Weights of a small transformer language model: 3 heads of 128, tied embeddings.
Each number is 128 + 32 x the weight over the matrix's rms, rounded and kept within 0 to 255. Layers, rows and columns count from 0. Numbers have three digits each.

# layer 3 attention value, 384x384, rms 0.0688, rows 314-383, columns 0-63
119081123132113150148169067074099150126116112162123144084099134114159138079135187138101119127110148158181152135069126136072157197120103130096120084153130058154193126133032124131074213145165073
218128124162115129043122073184076125124051155112081052124132123119132161112124163095164143147073151162107144134187132110165151054145094174193137092113111159139109154129076135151156136117125093
145128132122127089109087174146154135173120144163136173081109073158130093125096100118106134151118145096094103129115166117091156106079143070111183136115131146154103104098054056154139183142126107
156157121150153141112127133136127175126101088091106129121151103159144096106049111162141096114086132085097143140163080164046080160098135140061137103166092152144062125161102087139116139145108036
073117099125169132188144184115141126129170155107193178139139172164137122171126108078162135106132129037160102118102127178132151156147168068121145082099162069158153142123110106172108149117160143
158131157053123128090167118128161097068163154111123170151104085165103091106146106117163087161120141107123156158127174147100141126130149092097140108160154074101138103091167121177133127150146147
118094164083122118114153112148142178118159128096145142151065147137144143135099157094087115082129152113204146068106207110139146141112089128118113143123144158123076098097133088115142137128157118
166122132147160126164157105095159052110157123142130146103176215107154150172095124148026124103134144153148172127138074146115082134112163084142143109119080170123147128119121126140150126117088131
196097152107110089102126119095143117148122125165111137097163097092161173136093079147134126138118109126197119096085129154087076091135161149135140150110163132130132116148125122129074124132129142
168165129104119095158172190152143118146134088193121126099142111137102146144087119151140110063114187179162148120057142130148142135092141134125139110120129108203150118128094136177112098178105128
126112161110146147063148120105120088117157106127149150160128099101102145114136104170131154162095189143122106143150088138119091097139063162131111132052095184093123128146084078169097150121103147
125132159083105134102154111079135173103108098155089158138180115092190141108128147148141155124084118072136148132162115128216114115110129081155155091093153106169104109139125165155131096200141141
136191120155133106127181112080165145185135143067132160209118166166133116104147140132083131114154102132172137155133152136089175145117146061199135152131105116183123079157113109140120122120114116
160086187114168116150118173057151126101123117069106082075098093126128108146103170145130098137111059082047113087175116126129108056134088136166108129151159130192160094191130100249126137140134125
161073148055132163086069135116125204103144160145175098087194081141131139114168110101123138056144113159184165153139101134137153104131097174097103136109139123134138141113114138112129072124119121
132127090166152140086230091148159049099117132152121148145183140147174128104114129078065111076114118126138162170144120081153127094080106088102159110128059097164036136126152093134118119123148094
156094148159101097075103112093145157130104125139185067085200112108127155160168141204116134143104119124109142154142126127191124133175098101181051133137133150028138119150171150115151113115085121
159101078195130118195161156115054122161170093092145128112091150153103154137140117131119138129131129093160165067150151121115167135148169072132097123092151164117175086102140112150171143121108127
125081189161146120179124112178129058162099151094118107105092146117136097132086099093086119136146150127068084117092087204150053136156096118170130126145092109108177099143071153148110133162156135
124153097157122156091096180137110178145127150198117137118135114087147077104128103132119134150129116090158108092081088069112118108171145131139140099072152153136113186104175152125118143166117163
094159117146112100111183089144171136133093131165128115082169095094188132089112111118085119140131104134127163132084074103153085165133149132111089172159145136173096161116143145158144138123089087
182136078099113144151120100109159167098164103115150152119116145166156128137082098137097116116139190178181208123104149116114154113062168138123110122106101156126153145137130120112117151099115161
091143131145087140147116131177166175147116215072077109175147097087179101179129095194149112150131138159098151144200091090097157139128135133116087088128070180168106131172131080142103147131119063
101162092191126160084132196104092185138150091134166126149132084137081094092157156152089127101059131111103114167123145132161160156104176163101172112083162161136138104186091181095093153161050183
161101174110117108122122123068175132122073122123133108116120192175083133093068109094150112096114108109122153165121118128102137195065152159166087087153101114147084101079109062189203135145140115
132146145123124127180159140138113157131132161111125133122104153150139104158119108119132151154150147079162138112157193140166100146110104127119096153123111178108071091099152101121121126116152142
166082147116148044079120159104129075145114139125125075135111115125173151118180095079108123137084118161118118151143084197149085158107130126064133083136106079145118113129110115140171131109117174
156148119117173217106138169112099124123154111117119108179121107101141170107136101119105132149157078174078165154078129099116186118131133079180128171181125141039100103160129114169131103118119079
173100158091092136140121122106041129085184112176107153156156170103166151112133156173132165137120108145126134130151191129151158124133116145130055087161168057092126125156127174211133167092161115
089153142112147141129129123110140120102164139145140157095170124127131150100123122105138119089072134139131122134153129060083129208165110132103094095094209132180189127101105129117162116137136108
052178076091102139159136134148160071129074176144152059133136103155148128101178114117157094143113124118122126137178163157126089159171116116086118122163111143153135128167136174110132096133113141
137131184073105140113073141126120177153122104116123076073124097188144157109147118122115122093158099116145152105125159151174125145193121098144125119099115169134119131170125133126099133154156138
137082066167159152169126129124146028075121100182130152139129126187147095112144108174096149147142102138144105082166160119139100194142107153132158111104117162132132148068149125099117157217127158
132064146085120103174184162182078104146101155085116183119088088118103138170064104163134072163127115103156103113141114091103076165166139072131153165101070091132112145074063122175108126155087097
103113141149113176149138139135083089140103118179134104146099122071110127121097156118147177147112129135083135202109106124142104127142107155173180216102162100140085133073067070061123052170177143
120129064163161123114156146120150136083117147138140096100124155185126153153147134143136055070144087109097114170120110096124126119138166099190149078152110114157110172124124133084162165124075075
076091150185098154136190081168076122161177106101131127155153120130181144095141107145147148174100084102125141147161122132088137097192175177125145113138108132133114152162144141083193163140121141
139157130101175120128149200161165130132127139085104151100132105109161089143117143136120131125123138134108167206129112096133166177149149109155187169125177179122156133119117133190186121084144160
114112093111156140091153172127151099135184149169178149147085110140128155163116165131073172088116113160127162125136150140151068137150120118158124133109143142111141114158123131137160102162119107
128083150130123147129075155082132131099120118186144109118168138112112144064097142131133140169171064136120119048164124081084125147163161111139136112140175082089138168124115134125110117084080160
172079140136105059159146140106124151097129156100130156114159134086158167112145189129154131136145148110080144138136060140145128178106130143126120087134174119112113101171048118090108134123124150
112128106137144113089086172122157122106157170124094155089140112078056149083143135144119117162220165102148053098169184144099149131210168079134115177183178128117143074182139142202128138157076161
120159101121176150086167081156074162130146139120111183106111149117117115097188165059097119103188151141152139115120113122176212066130101075136150053215176131039121103157154185128136082140114146
147095129109093143106128145124100154120143124143114159139122179143052121121059072117145112133142086106077120193194153110141165085101107104147159126138119128060132106144167136133136130091104138
103098100123137138097100152118165100097119111141121164157086116055147159098118119139139109103135141148148132100150174115123180123144141145145155137117133136105144118030098078159129099119148161
106153149154115151146126168075109103127100141085092087128089162125094117082186129133100189165130147086120128159167166143111116114159121142103140140148155118122114000131080193190133140170136157
052215130131142124114088112156130123149182117143113123089188102124142134133161159144113143103198170130150120138115117076123125124111078077151192112098096154128067161101175093115159186114156187
131173171161072161100116112129114095149113152149093119136071088109138129135155107128132122135139158112131134120092124142135100129104119114061142160129102157120130113101145089137123153133081106
138120173142108163144203118106103136112170093117091153174148133139112108114131083104116146148088110131110092145094132097097120147139108082133040137150073158144092193147158142115081122151159090
146155178100195176157139160046153163088166082155125080142203127138096129128145109125159173161095130062078124123082170079144107143096143130116106140096098145133091127125115149116194130071139062
158158131123130102151104139094083156112111118177136122068146143098152132186146152112119107087148138129118121151108081157162183092083163091061139109124125126174144143139168091174147073103179121
135170116129083083121102163134107132137118133157187137116084129131113115154149134051080125093096105109102138055100101124128043156119105163162128150160107154090174105131153093108095147123170118
080160151158150126110093129093154129140087169134179190111123083087112136185052131208131130145101122072152087125163116109130127089102107073177056142134154202133085157102118086130134078154154152
110081143111072106146143107176136143158117092080191156168086158121168102132062095182139165158112040147113080119112106117158145151162166168161106137091144058091121080120133079170095155064134136
114146196112113116146130112137182144105113093131091180125161094132157138188164115134126156082111119101158117053122128136151124095120139145146147143130140107082125153105121079147174130079098168
105102150150122157132096166135144165133130129097139142139059053120129127116083130135097165119091129157136155162120120138145116143124137098130139101106067154123121138172100132095124096175175130
084124130127138125170115190084189191177132120160134099118094097185129134099094147177128160149122068198173138192177108156110091088183104130124073135149154096129074170102158136120098091081167101
087093094114110168105150139199100076115152149088131114109152186095131146084102074076154094140129102133168133092117159150137117114132119075137124079123148142156153089138147090037191146099110100
120163171058133100120155178122171140097061155159116156167112128136117093127123094155147188143095105099117144169150128043122142124145115136169170131081109056049065134122175105119094073140157109
171189117147104086172163119095108135170172081148127195183153087141148136069096173125159080152144125089149086135156141138151142126047142140082148078157071131085129161162097139143161130088115167
164160104092131070101134133106156154107163157106204115151098117130106096149138124250100184135136113092187093172194140099160093088078150107183123170124087145178128057126138136132145128107153097
152164094159101151134148122105111151146116128157045085148157094153154097092170149103136164120132144137170116129084103204186136173109169145148155147129105119125144057110143135070113130156123094
175109122134146119141161115176175114135189140127084164134143093154085116115131177147070080133152108134049118151136141129121103151138091083070108087150178078094165121164099169148138103164085139
124114147104079086167120135144079147100113145064128112144092189229121187080135123085104213172165119153144120104171079105140164161144108105105162130129100101156084083122095131117113144138133050
182118108162092077131192159165141128106119155076155108149082141091090196097183176142171120133138126143149150100121112174100145150171055172118137136081113085135135127101152143162144130114081130
175175099141156108136143152166110099166092146147100149113090075093132110145103152192083081188114080117078138158154136142145127213152120101143141092101120130135139143118085099181080117181163094
065094144100136179113137129080151144109146111109154117114159106145121123094098094079114081069065156150123142159125018151132139142167081150096119115123096128041034078144114111082085111165134098
172173162046078140143154127121158111129140071137125123119086057149091096124153149126053085105110203130064179132104104140086168151154189100104126114183094175121183080119124176166151130087104126
133123108125098133141080135162108192103088105151149138095135172098097143133082161171150157124145134141121150121111163055133115165124144070091158128110099109126124102116153143141175150118130180
145107085127163138170138145188140130092137167122137120118110160136135164134092120079139117119144177162158086088142153135140039086080108042117118127117146136047117125075118135086131126165100106